From a checkpoint of a small transformer trained on Wikipedia.
Architecture: LayerNorm before each block, rotary positions, no biases in attention or MLP, untied embeddings.
Each number is 128 + 32 x the weight over its row's rms, rounded and kept within 0 to 255. Layers, rows and columns count from 0. The size above them is the row's rms in percent of the matrix's.

# layer 2 attention query, 128x160, rms 0.114, rows 44-63, columns 0-159
size [104  96 105  95 101 104 100 104 103 103 114  88  97 106  95 112 106 102 100  97]
[[149  99  69 135 113 136 142 100 167 104 134  74 150  98 121 134 134 172 169 120 146  82 140 103 142 137 130 162 142 144  70 132  81 105 133 117 116 161  85 148 184 140  82 147 182  21 136 133 166 145 152 128 120 113 105 178 192 116 138 186 176 101 146 143 105  83 108 125 137 156 130 183 182 156 108 122 115 171 111 180 143 131 145 105 114 169 163 133 158 149 134 139  79  95 159 138  87 137 110 200 130 160  93  80 104 162 188  80 130  98 137 131 128  72  82 175  91 175 160 144 184 130 164 150 112 152 125 107 104 152 140 167  97 130 139 168 106 120 154 118 140 162 177 165  40 134 151  66 108  92  98 150 119  85 150 131 121 107 153 131]
 [137 133 119 140 155 114  89 165 194 169 165 128 146 140  81 119 158 165 115 144 168 118 121  34 111 128 131 105 111 116 167 158  74 145 187 155 138  67 125  61 159 189 115 121 125 126 114 201 123 152 173 106 125 135 151  98 142 128 136  69 116 128 166  98 138 155  97 163  92 128  64 171  84 139 156  80 142 220 172 182 151 106 120 183 120  91 127 117 138 122 157  97 118  69 127  79 152 142 143  94 125 114 166  84 139 193 140 140 117 137 205 183 131 131 188 106 182 133 146 138  90 144 107 164 130 173 155 111 112 138 123 123 177  79  80 103 122 129  91 156 145  98 121 111 141  98 141  82 103 113 136 124 138 108 141 155 160 152 151 136]
 [ 98 141  72 169 154 204  97  85 125 156 135 101 138 135  98 138 147 140 161 165  55 132 111 129 141 119  48 153 134 137 117 120 138  92 114 119 115 134 169 136 134 129 137 106 123  72 143  87 161 135 121 133 143 108 129 207 182  95 105 101 126 133  74 131 136 167 101 106 162 121 113 204 147  98 170 165  94 123 110 172 105 116 108 166 117 196 135  58  96 131 180  94 153 144 141  72 117  74 155 152 136 155 136 149  75 146  95 156 122 136 123 123 129 159 133 153 178 198 173 148 139  86 101 177 141 149 103 106 132  65 116 137  39 139 138 165 133 166 153 132  86 107  72 102 105  95 127 167  86 152  99  94 137 124  62 117 169 133 123 107]
 [149 150 106 108 151 135  74  99 115 163 108  73 122  96 159  93 101 211  37 129 128 134 163 131 143 154 117 171 156 151 122 112  95 186 158  98 141 107 109  79 111 205 144  72 105 159  97 126 119 105 129 120 182 108 161 117 127 151  40 154 119 139 196  76 116 133 140 104 143 111 163 154 134  78 122 174 120  97 140 176 182 145 142 114 113 144 150  31 177 181 116 105 131 173 123 110 127 116 125 130 171  96  90 143 169  93 155 144 130 149  77 116 141 119  95  93 156  91  99  72 163 184 129 135 147 143 109 173 152 100  87 147 113 117 151 160 131 203 121 107 132 128 163 129  88 122 139 125  99 119 100 113 145  87  99 129 162 131 149 173]
 [ 71 125 128 145 104 154  87 123 163  78 158 155 142  75 152 154 135 114 144  94 121 120 126 127 103 160  99 123 139  60 149  89 151 143 106 135 114  69 108 101  98 145 154 138 148 130 128  87 144  72 201 117 102 142 141 120 114 103 100 118 111 156 138 127  98 132 136 186 106  76  66 120 120 150 115  77  68 146 131 133 170 119 174 102  90 168 137 137 129  68  58 184 101 128 137 125 111 137 154 128 105 144 144 119 133  77  79 162 137  99 130 173 118 170 190  82 105 121 155 121 125 139 202 102  62 125 161  98 110 186 109 112 163 142 142 147 228 115 113 106 153  73  78 166 148 202 146 176 128 130 134 100 111 128 126 160 136 157  61 159]
 [100 181 184  99 169 136 140  82 140 174 161 114 123 190 108 134 157  99  94 174 103 154 121 148 149 130 126  96 149 101 103 152 164 157 118 205 148  85 123 152 204 145 114  99  95 109 161 125 149 101 134 125  82 134 144 130 174  92  67 137 106 133 120  60 168 134  87 148 174 116  81  51 133 139 122 122 111  84 127 123 156 152 157 163 121 110 124 160 124 124 100 149 116 104 127 173  77 136 150 141  58 134  89 110 121 150 131 118 172 166  65 167 170 165 117  89 151  73  91 129 149 136 114 229 148 118 118 128 151 125 135 140 120 152 138 133 147 140 102  68 156 177 123 111 137 159 127  63  89 124  50  79 167  94 150  94 150 124 146 152]
 [105 129 148  83 133 148 137 174  85 107 124  91 106 122  75 161 158  79 133 163 157 168 142 149 113 125 113 136 136 125 121  91 183 163 106 167  83  97 120 139 167 144 142 131 105  80 147 177 151 113 197 163 109 142 136 150  79 151 128  62  78 113 190 174 133 121 148  62 151  96  90 121 131 142 142 162 149 176 105 189 128 127 181  96 178 147 145  39 115 115 127 139 168  90  88 112  88 105 125 127 142 117 111 129  98 148 122 164 143 171 121  56 173 157 166 171  80 146 102 138 118 124 148 121 215  98 129 119 119 139 114 175 140  87  83  83 139 124 119 127 132 194  56 124 123 117 135  97 142 153 179  99 123 101 153 124 174 133 184  87]
 [126  80 212 134 106 117 139  90 122 135  97 115 176 169 116 183 129 106 105  68  97 131 172 103 136 128 160 132 134 184 112 163 115 136 105 118 185 102 118 178  87 155 125 128  77 110 109 138 153  90 123 132  99 142 126 120 124 127 117 129 138 140  92  77 166 155  59 142 142 102  94 155 213 166 137 117 159  90 145  77 108 118  47 191 175 118  97 106 154 135  85 140 124 140 144 158 111 114 130 144 201 133 209 147 103  62 149 146 136 178 132 136  91  91 176 122 148 179 147 194 125 136  66 115 130 148 113 140 167  93 129 153  88  94  91 146 114 113 125 125  99 106 157 105 103 197 104 123  56 115 136 150  72 120 152 124 120 107 137 110]
 [121 132 136 111 103 181 151  85 124 141 118 127 158 155 119  88 131 139  97  85  58 162  65 159  87 141  95 108  83 114  81 139 103  71 142 187  88 157 159 104  79 117 142 101 178 116 111 158 146 179 125 174 129 135 104 153 141 110 199 133 116 164  76 161 155 202 174 155 115 154 129 103  88 148  97 125  95 167 167 103 185 125 132 100 169 110 205 138  84 189 143 166 137 123 143 112 159 126 118 136 159 184 145 107 162  82 130 176 150 152 133 133 102 117 161 151 137  79 116 103 159 121 156  67 129 149 149 141 170 115  88 115 152 113  98 115 102 201 114  97 109  67 139 103 137 128 140 128  90 113 155  64  89 144  79 108  88 138  82 152]
 [ 30 117 149  93 148 152 110 138 162 134 155 180  98  81  92 137 150 130 139 113 110 172  74  98 159 191 193  98 113 182  88  96 139  94 148 139 120 127  97 106  95 163 184 106 122  93 114 101 190 120 109 158 120 120 118 118 106 165 132 113  94 147  82 135  94 126 146 156  86 122 114 159 122 180 135 156 114 143  97 111 100 103 131 140 163 122 163 145 145 214  57  77 128 155 149 114 161 140  94 101  59 118 149  97  95 155 173 134 172 185 172 127 161 125 131  89 155 112 131 133 159 125 128  81 153 104  82 146 139 131 157  98 125 122  95 101 134  55 109 104  66 108 162 182 111 115 124 118  98 100 173  70  59 127 171 142  99 143 122 145]
 [143 142 148  91 129  76 116 135 143 111 165 135  96 123 109 123 119 104 144 124 151  96 100 108 141 109 125 119 164 176 165  82 101 119  85 149  90 102 100 163 171 131 151  60 127 126  88 101 113 144 157 194 137 175 100 135 141 131  97 123 161  98 132 163 125  97  76 175 110 136 147 151 122 186 121 145 130  53  70 135  93 150  94 119 112  80 181  83  92 133 179  99 124 158 148 109 162 114 139 173 124 126 170 143 135 145 198  92 121  76 125  91 104  89  31 186 187 128 174 148 154 171 122 175 114 120 130 150 124 135  62 157 128 128 207 110 123 156 127  31  95 136 111 105 123 172 142 152  76 149  95 167 133 123 112 149 134  91 110 120]
 [ 71  85 134 100 176 130 175 136 162 168 139 121 170 161 155 126 164 105 123 141 101 102 113 121  87  83  89 139 114 140 142 155 121 129 152  56  72 143 160 171 133 103 136 123  96 104 119 144 131  94 178 175 111 106 117 158 160  79 131 152 162 121 129  47 147 130  80 100  80 111 135 120 179 142 142 184 127 103 167 146 160 128 208 147 191 147 100  99 141 135  76 145  91 141  89 113 101 122  65 114 157 147 141 125 130  75 212  76 101  72 112 114 127 119 127 142 157 158 139  81 144 113  83 110 144 135 137 116  92 145 170 110 221 143 169 138 120 161  86 151 124 107 160 154 153 121 123  43 157 185 112 125  99 102 105 110 159 105 116 142]
 [143  98  65  73 120  97 119 149  80  91 155 136 127 138 112 186 125 108 136 149 110 104 148 166 164 142 140 170 109 173 124 136 135 109 175 173 128  58 141 137  82 103 105 165 177 137 108 152 152 168 140  77 110 153 127 173 112  44 135 110  90 181 141  81  91 142 117 154 141 170 105  68 120 151  98 110  90  89 165 139 125 132 157 155 145 120 102  83 125 122 148 154 133 128  90 141  79 108 108  84 101  94 108 144 140 117 106 148 111  54 127 140  88 184 129 111 145 148 105 103 113 103 120 113 130 167 120 108 124 156 143 214 130  97  83 133 200 131 108 171  72 177 123 101 144 185 196 205  92 117 153 111 114 155  99 194  98 146 147 132]
 [160 105 126 152 140 147 134 141 128 113 156 161 163 152 116 101 186 176 179 129 145  77 131 110 126 177 155 137 132 124  45 147  79 119 124 100  83 114  83 138 151 163 124  72 128 128 116 144 109  37 148  95  85  86 124 135  86 102  78  59  97 128 150  87  98  91 134 128 170 123 134 124 122 218 157 141 124 127 171 187 141 100 143 146 142 133 161 128 131 175 118 107 141  73  41 168 171 148  97 136 119 168  82 109 131 136 104 107 112 126 100  94 120  85 106  43 110 122 109 144 185 138 123 174 154 109 119 151 135 105 142 172 104  94  94 111 118 143 152  92 137  98 119 192 124 129 149 148  82 153 104 166  54 150  86 115 161 145 109  94]
 [ 91  90  89  81 170 129 150  97 124  94 163  77  83  73 179 136 152 139 128  98 176 213  84 190 113  89 114 125 132 112 135  92 123  77 138  59 132 116 106 129 111 193 129 125  83 120  70  84 114 107 127  94 122 116 125 128 155  78  66  66 118 121 121 150 140 101 110 138 154 154 160 102 129 122 101 153 150 109 152 129 150 149 141 146 119 195 115 126  99 108  89  99 143 126 151  94 143 122 110  92 112  67 176 133 135 120  79 114 102  95 165 181 147 103 119 152  97 127  73 130 108 157 174 151 105  84 168 108  96  96 174 135 156 114 174 140  71 187 162 122  89 119  67 130  98 130 146  83 172 121 193 161 134 128 137 155 166  76 145 159]
 [112 147 147 122 112 117 120 154 141 122  83 154 148 175 154 153 113 148 114 151 132 141 142 146 103  63  59 120 123  46 125  73 154  78 112 217 110  65 116 132 130 140 172 122 150  85 145 125  95 105 128 146 118 175  93 104 103 146 146 170 140 104 126 124  86 159 178  92 189 101  80 152 160 138 119  50  81 132 142 140 106 127  92 108  96 146 113 174  65 124 209 168 111 134 106 166 134  88 107  83  60  87  74  95 127 143 160  79 130 102 133 226 116 119 157 129  99 144  88 108 116 145 110 120 100 138 147 138 148 146 104 117 135 125 196 102 149 169 134 146  89 167 129 157 103 128 158  98 150 193 165 158 113 116 130 125 103 135 128 154]
 [110 132 176 136 210 151  96 113 116 116 150 150 114 164 153 126 150 132  91 111 145 152  90 131 173 130  84 179  94  97 106  75 121 120 111 158 134  65 122 164 166 123 161 104 116 198 103 144 120 117 133 160 133 107 108 167 184 128 130 102 110 125 172 196 116 142  56 209 145 144 131 171 143  81 106 163 117 102 108 174 114 121 156 122  97 158 106 212 158 179  85  79 193  98 111  96 111 147 162 160 177 154 101  75 136  98 128 130 126 112  98 138 116 186 112 109 126 102 107 128 150 126 120 210 102 117  91 131 146 148 160 209 158 106 129 129 109 137 103  86 121 116 128 141 144 139 182 115 123 161 122 140 172  72 166 161 111 115 171  80]
 [114 110 132 122 157 138 144 143 112 210 101 115 106 138 126 107 143 151 153 104 133 156  96  91 111  50  92 142 125 157 134 138 113  99 170 155 120 125 131 171 172 181  87 100 108 134 154 144  90 150 132 166 112 151 116 138 141 106 165 110  60 131 112 119 187 124 155 146 132 131 119 160 163  98 161  92 164 112  56 126  83 111  82 121 104 122 135 107  91 130  86  74  77 126 108 178  85 158  87 134 136  91 153 135 159 153 112 165 134 144 174 177 147 161 136 122 176 149 174 114 121 138 157 148 171 128  73 159 109 139 106 147  73   0 116 120 116 103 156  90 178 112 141 211  98 138 168  75 155 113 144 128 182  95 160  92 146 133 139 155]
 [116 121 148 183 100 163 162 115 158 122 100 147  77 162 109 143 150 105 162 195 176 185 140 112 149  69 137 172 158  92 124  82 126  65 108 114 122 197 102 148 126 114 123 118 111 140  80 117 123 113 126  98 109  91 148 148  82 119 159  86  91 138 113 101 138 112 156 153 103  49 106 102  78 124 150  96 165 144 155 172 124 106  93 100  91 100 104 133 112 140 177 154 123  92 101 132 110 145 131 116 122 196 128 140 152  78 148 122 109 163 166 126  45 106  92 173 125 172 113  96 106 122 195 102  97  87 105 167 119 100 124 134 144 130 171 107  94  82 114  85  88 134 152  12 113 117 175 151 129 117 141 113 139 169  65 165 130 153 157 101]
 [140 110 135 116 107  96 183 144 161 145 187 166 123 129 139 157 160 124 154 128 135 124 150 183 117 125 147 154 123 146 113 105 132 120  79  90  81 120 116 159 149 120 115  73 123 102 115 118 165 140 144 142 183 105 165 149 117 113 123 164 105 163 140 110 142 191 175 144 100 169  95 131 114 151 134 156 138 171 113 126 107  61 163 109  90  97 146 104 116  74 133 133 170 173 137 185 142 142 197 105 108 143  92 123 126 129  82 119 120 136  90 146 163 104 165 132 149 158 126 146 105 142 160 109 129 143 168 145 183 134  61 169  48 119  50 148 126 137  38 170 141 100 178  92  56 139 146 145 165 237 147 135 185 100 113 152 104 151 141 186]]
# layer 2 attention key, 128x160, rms 0.112, rows 44-63, columns 0-159
size [102  97 101  99 102  99  99 110 108 107 112  91 106 109  95 103  99 102  98  93]
[[147 139 121 125 158 127 125 139  89 143 101  67 175 189  99 123 127  45 154 146  92 116 174  97  71 124 106 149 133 163 162 111  84 150  55  97 172 143 107 100 140 127 130  70  98 125 126 114 157 131  94 107  89  89 148 103  99 117 119 106  93 179 161 118  74 133 182 161 200 115  86 141 163 150 151 115  84 145 160 164 137 139 118 119 171 118 184 139 162 103 158 142 192 178 100  88 134  69 177 117  80 159 158  97 172 162 109 146 118 138 100 109 164 156 107 173 183 117  98 128  95 151 142 163 122  84 112 160 141  98 100 113 152 135  91 124 202 143 105 144 193 111 137 129 137 116  97 139 114 136 178  98 116 152 170 187 143 168 182 135]
 [105  77 161 154  87 166 163  82 147 180 128 170 158 110  83 130 128 120  89 163 144  97 165 163  98 118 112 146 129 136 159 100 113 189 155  90  89  86 138 103 211 146  76 163 134 142 162  90 102 184 156  96  96  95 196 114  90 144 106 172 160 121  85 103 107 150 114 136  91 179 135 165 159  82  78 183 151 118 149  55 116 107  84 123 118 139  85 154 171 134 129 105 100 173 142 111 183 152 167 109 144 132 165 128 121 137 136 101 116 148 175 131 120  93 138 118  87 139  89 149 172 175 135 137 159 105  94 113  71 135 116 179 162 136  82 149  94 118 181 134 136 182 130 159 132 145 142 128 120 140 139  65  69 155 160 184 168  97 102 114]
 [214 126 121 103 112  94 163 138  87 182 131  89 158 155 176 112 108  78 141 115  87  84 154 171  87 148 209 159  53 174 116 163  76 128 134 139 144  94 126 114 112 124 132  91 146 150  74 138 146 116 148 100 155 126  98 101 137 167  80 168 142 150 149 104 125 141 181  84 174 155 150 134 162  77 176  62  98 124 184  60 106  77 130 160 116 130 171 140 125 147 119 185 120 132 127 101 104 128 184  79 137 124  80 160 119  78 161 103  95 106 130 119 147 134 119  87 146 144 142 106 197  64  87  93 131 132 116 102 134 156 118 104 105 101 109  85 134 106 151  95 130 107  96 150 144 171 130  77 183 149 114 121 140 165 103 172 162 146 155 143]
 [128  89  98 155 164 123 116 107 107 154  80 145 124 209 119  98 125  95 103 162 142 115 112 103  97 137 142 123 113 146 139 138  99 107 143 130  96 131 140 124 107 138 126 206 119  83  72 130  91 144  55 115 136 105 156 142 138 168 206 133 181 117  77 200 137 116  99 140 110 130 110 136 103 152 109 172 138 128 130  67 102  52 114 171 168 167 152 145  61  83 107 162  96 143 123 129 197 109 101  70 102 127 129 126 147 144 101 127 108 140 116 115 177 141 133 100 148 140 171 104 107 119 125 103 126 100  98 107 199 108 109 107 137  97 120  44 140  93  64 138 114 116 126 117 145 134 180 130 121  38 163 125 103 120 153  64 159  56 171 107]
 [117 159 179 149  91 133 132 168 107 128 114 155  68 139 111 186 124 118 126 178 141 139 115 140 115 105 142 114 144  93 156 156 112 140 111 150 141 114 117 119 120 103 160 141 171 108 191 134 167 120 146  77 151  99 194 120 214 128 129  63 129 165 156 190  69 167 151  48 160 124 117 161 111  82 164 164 104 112 120 151 110 132 137 163 138  94 122 188 106 124 105 168 144  71  94 109 100 130 102  85 176 106  90 167 148 124 116  72 118 129 185 122 138 148 125 137 136 124 148 145 152 111 102 177 181 144 127 169 119 102 144 135 111 138 184 164  93 116 167 152 105 134  88  79 171  64 160  78 115  95  69 112 181 118  93 111 200 141  67 130]
 [125 113  84 131  90 184 135 160 144 138 123  92 132 115  91 141 179 150 187  90 177 154 119 114 144 137  92 132  91 105 157 115 151 187  97  74 138  74 129 114 125 118 150 111 105 183 125 143 165 139 220 104  88 100  96 171 129 141 150 135 199 123 101 120 134  85 144 127 159 125 119 130 119 167 116 157 168 151 136 117 170  83 120 125 144 131 115  89  81  84 137 150 149 126 153 142 154 171 109 124 111 120 167  96 181 159  94  98 122 121 131 146 126 131 167 132 165 135 207 170 142 135 129 160 123 155 125 118 104  46 132 136  88 200 125  57 141 158 154 152  69 173 108 158 197 133 105 145 117 188 174 155  92  91 153 196  77 169 100 124]
 [127 135 148 152  73 124 104 134 140 100 146  98 105 116  94 121 178 118 130 158 150 145  88  91 150 200 168  93 144 161 146 112  97 160 100 133  81 191 139 135  90  86 159 116  82 163 114 154 113 133 129 154 141 113 113 102 150 120 112 131 146 121 123 175 154 146  94 109  97 132  69 109 147  88 110 137  98  38 184  86 109  78  88 163 153  95 111 148 205 117  56 120 155 114  97 131 121 130 127 107  65 126 146  85 123 193 136 115 116  92 130 132  90  98  94 150 119 148 221 110 167 167 128 160  85 130 184 142 140 170 136  93 105 132 162 134  80  97  82 135 150 117 171 158 115 165  85 143 100  74 181 156 135 132 164 138  69 104  67 133]
 [123 142 124 127  79 145  94 139 126 146 137 174  89 163 151 117 114  39  70 105 112 108 194 124 147 172 129 135 108 134 126  48 131 164 151 169  60 122 111 117 144 170 122 118 181 135 126  83 103  93  87 127  70 143  85 102 128 164 122 153 160 109 115 136 137 158 128 104 115 101 190 112 106 155 129 111 150 158  92 159 104 144 130 114 109  97 151 153 139  93 135 108 179 133  60 109  53 141 141 179  87 154 135 123 131 112 120 120 139 146 147  67 101 165  94  96 118 201 137 129 124 108  53  97 110 125 174 122 155  95 171 165 146 167 160 116 185 176 165  96 147 166 152 160 168 151  92  87 111 205 174 128 103 109 165 169 104 145 113 155]
 [123 177 105 158 122  77 192  77 118 123 154 125 103  98 111 108  93  33 164 114 116 121 129 145 166 134 168 158 191 123 122 138 139 101 143 100 148 135 106 142 176 124 186 120 130 142 154 122  74 117 104 117  93 159 111 116 141 123 129 139 170 132 177 108 120 102 118 139  81 110 138 149 198 128 116 156 166 143 153 144 124  64 185 132 107 154 154 129 107 124 140  56 129  85  89 111 132  81 138  99 133 113 140  97 124 144 179  84 136 173  89  71 115 165  73  84 201 127 148 156 134 135 116 129 141 150 107 117 194 172 144  95 121  89 230 116 103  91 143 183  81 184 153 134  87 124 108  66 111 137 162 151 114 123 156 141 127 104 186 106]
 [111 157 119 136 144 139 175 109 130 111 150 103 136 148  45  99 144  78 146 106 168 131 110 118 139  78  85 129 144  84 144 154  73 106 175 110  99 177 161 118 130  87 136 113 125 127 151  86  72 184 138 144 102 167 159 105 145 111 154  93 127 126 151 119 115 194 113 138  84 133 132 155 168 213 111  99 156 144 146  92  87 127 121 108 126 118  79  67 135 126 135 163 131  86 175 110  85  67 158 119 156 138 110 163  89 117 144  78  80  77 150 110  69 163 124 175 104 128 136 141  99 191 191 120  91 158 130  69 136  97  80 154 133  65 187 166 142 114 111 160 174 165  83 110 120 128 140 125 145  70 174 171 100 158 101 109 111 154 101 105]
 [136 103 161 133 132 163 121 145  91 137 103  96 143 154 160 150 169 131 143 133 165 130 121  56 179  87  92 162  94 127 101 192 111 160 139  76 168 142 100  88 155 130 134  87 132 106 133 128  93 162 147 125 128 156 152 113 107 130 191  85  97 135 113 143 161 112 146 165  94 132  84 172 135  76 153 177 128 188 119  86 179 122 140 129  82 140 153 115 102 127 128 239 119 127 179 148 130 103 103 151 150 231  92 171  89 135 115 144 110 179 137 118  68  71 127 154 140 153 122  77  74  99  93  92 123  82 133 133  96 105 170 163 123  78 115 151 132 131 144 224 153 117  78 135  99  95 109 114  85 140 105 126 148 141  99  96 142 118 116 144]
 [108 135 158 184  90 128  94 189 190 115 115 132 147  89 150 111 100 156 191  82  97  49 179 134 172  96 174  84 103 196 155  96  87 101 134 141  93  98 179 102  72 109 155 185 149 124 144 145 171 196 113 113 114  95 126 138  70 139 121 105 115  91 135 124 152 140 180 110 144 119  53 110 120 137 133 130  57 129 105 148 160 124 171 187 123 132 154 100 116  70 157 114 145 119 143  69 153 134 143 122  86  80 197 143 174 167  90 137 110 115 149 110 137 134 130 157 155 126 131 164 105 142 120 132  95 140 103  85 105 131  92 146  99 130 158  79 161 182 183 116  88 140  78 117 122 136 132  89 121 155 161 101 113  96 108 153 122  74 112 132]
 [ 84  94 189 101 128 146 162 151 146 164 142 134 119 157 127  97 185 163 162 149  64 179  98  98 133  96 124  83 168 111  52 179 128  94 109 120 140 166 150 145 178  62 149 164 158 155  93 109 138 127 147 144 107 117  90 157 147 112 138 138 135 180 131 128 143  78 177 107 156 137 109 137 115 103 125 118 149 138 107  75 166  82 150  79 149  97 113 189 149 129  92 149 162  81  89  45 127 118 125 130 149  96 104 129 116 151 128  95 108 128 165 131 217 110 115 128 116 121 159  72 135  79  90 178  70 162 139 153  95 146 145 162 163 134 148 134 105 170 168 154 126 142 121 110 188 113 106 128 140 176 122 123 138 112 185  67  53 109  81 121]
 [ 38 132 171 118 116 161 168 145  65 175 121 113  87 159 126 144 136  83 112  90 125 165 104 103 150 111 132 105 153 110 159  87 114 122 117  87 128  53 118 144 118 121 151 108 150 122  77 141 106 101 181  81 192 131 118 148 135 132 142 143  96 145 145 140 146 145 138 118  75  93 118 151 123 234 101 192 108  79 130 135 156 130 152  81 151 175 116 138 111 136 123 146 129 168 147  91 106 109 146 135 179  73 164 126 207 163 107  88 188 137  95 122 159 116 114 137  93 159 146 122 125 127 130 123 124 146 123  90 106 154  67 160 157 154 125 136 200 146 105 134 145 140  95  95 104 144 189 118  65  61 126  85 106 148 191 153 160 126 142  70]
 [ 81 167 104 140 133 166 169 103 137 186 133 137 102 166  69  81 148 195  99 155 103  89 107 107 125 107 104 135  57 175 108 108 167 126 109 122 143 103 102 100 196  77 120 151 111 209  81 190 135 144 109 143 149 118 126 138 134 120 138 143  95 143 109 176 140 151 130 149 129  97  93  60 102 111 111 115  20 134 172 175 129 110 114  98  97 181 153 160 131  35 127 128  85 127  97 140 157 185  99 145 139 155  86 133 119  51 133 116 118 121 129  88 128 135 126 149 164 155 137 134 133 147 135  81 145 105 141 134 110 150  94 135 124 161 134 137 134 128 161 164  67 150 109 162 123  95  77 186 111 166  73 135 179 111 104 143 101 112 146 156]
 [106 104 117 158 141 150 160 222 153 108 185 153 148 189 150 144  97 126 161 157 157 126 147 139 156 184 122 138 143 123  85 117 139 138 144 127 143 116 135 157  92 173 139 148 101  92 173 157 182  80 133 113 131  63  56 118 122 118 105 105 164 151 169 125 144 140 137 162 123 130 126 108 140 118 158 121 102 119  40 126 102  85 137 194 142  37 175 124 137  97 127  76 139 132 160 140 124 132 173 132  94 143 154 148 159  67 117 136 110 220 135 142 135  87 109 166 185 190 167 101 124 123 194 127 156 109  53 116 130 142 139  95 162 158 119 151 137 118 144 115 108 126 122 124 123 136  96 122  94  69  51 150 176 139 138 157 180 134 104 118]
 [105 102 128 184  95 176 111 148  84 170 116 131 160  99 101 125 149 150 111 156  95  70 175  88 110 102  72 112 108 159 136 142 154  93 130 111 148 146 145  90 137 119 107  92 132 108 155 121 170 121 122  32 149 116 108 140 154 153 111 127 131 130  95  71 173  66 114 161 105  76 154 168 114 171 134 147  98 103 196  91 101 133 129 196 169 124 175 141 108 125 107 168 162 181 113  90 114 168 156 116 132  98  47 126 137 123 136 142 103 177 153 139 115  72 118 106 143 115 169 121 120 142 191 119 159 110 182 154 127 126 112 122 124  99 116 124 158 122 146 187 154  92 119 106 154 172 141  99 182 104  59  96  88 191 138 128 112 119 192 201]
 [154 165 120 137  61 120  61 155 131 158 101 102 145 159 140 150 112 160 125 126 137 108 116 137 113 188  95 118  62 185 202 149 135 131 108 138 123  97 145 149  92 100 118 113 162 138  96 150  86 138 138  57 149 152 184 192  96 105 159  71 129 177 146  55  97 150  86 158 102 200 138  63 109 146  64 100 156 130 108 182 163 157 194 115 131 131 101 143 176  76 124 122 151 146 155 112 169 161 145 169 117 120 142 148 117 134  94 132  68 179 130 130  79 106 120 120 109 131  35 102 135 162 134  92 142 133 157 135 128 141  92 185 123  94 124 161  66 145 160 128 116 178 131 131 143 130  90 158 139 101  92 134 125  94 162 155 127 123 111 115]
 [122  28 132 112 145 183 123 138  98 145 118 129  84 170 155 100 136 128  90  90 131 126  90 167 183 156 145  70  81 142 160 191 124 139 112 113 149 143 135 113 185 139 206 123 100 165 154 110 205 125 120  97 159 153 106 112 163 169  77 118 146 109 161 107 144 125 147  68 207 107 104 108 121 157 126 116 115 161  86 114 109  91  27 183 170 102 135 164 197 124 102 131 115 114  96 137 188 150 125 146 176 122 120 100 114 143 115 115  92 123 119 122 111  85 113 103 186 131 180 130 160 141 116  63 135 139 150 122 134 189 103 142 110  99  87 100  82 128 127  80 122  93 153 107 158 151 140 104 166 130 140  92 123 129  98  88 154 117 140 164]
 [131 127 141  40 153  93 108 189 161 112 104  99 147 131 131 103  83 150  90 181 158 179 138 179 160  73 163 123 122 157 182  88 113 105 112 196 157  81 105 146 159  96 184 134 110 121 100 134  75 138 156  98  96 142 154 134  72 173 123 108 146 130 154 168 141 105 139 124 138 147 156  70 124 130 117  99 118  47  77 131 111 104  90 126 120 139 176 163 110 146 122  91 115 135 148 101 124 149 107 141 127 121 134  65 146 145 134 121 162 142  85 144 171 109  85 134  91 161 153 126 135 166 110  99 103 146 149  90  78 106  84 144 110 150 116 116 114 151 166 153 113 103 183 162 175 137  98  58 159 116 147 188 181 168 196 112 164  54 167 139]]
# layer 2 attention value, 128x160, rms 0.118, rows 0-1, columns 0-159
size [ 95  96]
[[113 160 110 126 164  83 148  77 103 104 140  86  89 114 208  97 157  59 114 105 179 159 155 178 185 159  65 153 133 176  94 172  84 202 126 134 164 160 159 132 127 121 117 127 132 100 176 119 101 190 143 178  90 111 133 106 151 155 149 109 127 118 119 149 142 114 101 162 151 116 141 161 115 111 194 154 126 124 122  56 116 123  86 201 109 157 125 116  94 142 151 108 121 110 117 183 131 102  80 162 106  81 160 114  94  86 139 161  90  89 108 144  97 116 136 123 158 108 175 120 144 146  82 101 104 143  91 158 195 119 134 128 155 153 139 114  94  92 190 118 134 117  96 176  96 176 109 112 160 121 164 173 194 152 125 104 127 119 173  88]
 [155 146 177  65 111 106 104 143 126  93  71 116 145 158  82  82 149 110 144  92  91 152 118 117  63 152 156 124 147 130 156 130 108  79 121 111 169 127 170 132 161 140 159 126 150  96 151  97  92 140 160 120  81  98 180 151  82  90 132 209  74 113 119 177 117 113 140 116 103 105 154  94  79 120 215  81 142 154 120 127 159 150 136 121 170  83  91 116 155 153 149 175  82 112 162 165 159 117 143  93 167 129 146 157 118  63 175 170 122 110 173 149 142 124 113 123 159 102 165 127 166 180 158 184 128 131 118 122  87 121 127  75 140 160 111  75 135 138 181 101 123 170  97 145 157 102 128  96 107 118  92 124 196 192  95 142  63  81 112 126]]
# layer 2 attention output (transposed), 128x160, rms 0.105, rows 0, columns 0-159
size [ 98]
[[127 135 158  77  82 118 122 119  75 131 151 138 140  86 168  79  70 121 144 124 124 175 145 116 172 127 127 127 134 178 142 127 162 123 140 142 113 125 124 117  76 152 126 173 145 150 135 127 107  79 134 123 106 128  62 136 112 111 109 101 169  77 207  65 136 112  89  51 162 160 166 172 152 179  65 125  81 117 150 118 128 139 166 119 126 138 121 107 183  97 133 113 146 115 147 158  63 125  98 188  93 124  71 117 157 148  94 159 162 164 104 197 171 147 198  89 120 170 153 132 132  66  91 118 124 146 142  93  63 161 164 111 137 126  96 159 135 127 113 120 120 109 115 150 154 132 181 119  78 128  64 136  74  56 129 110 142  92 154 135]]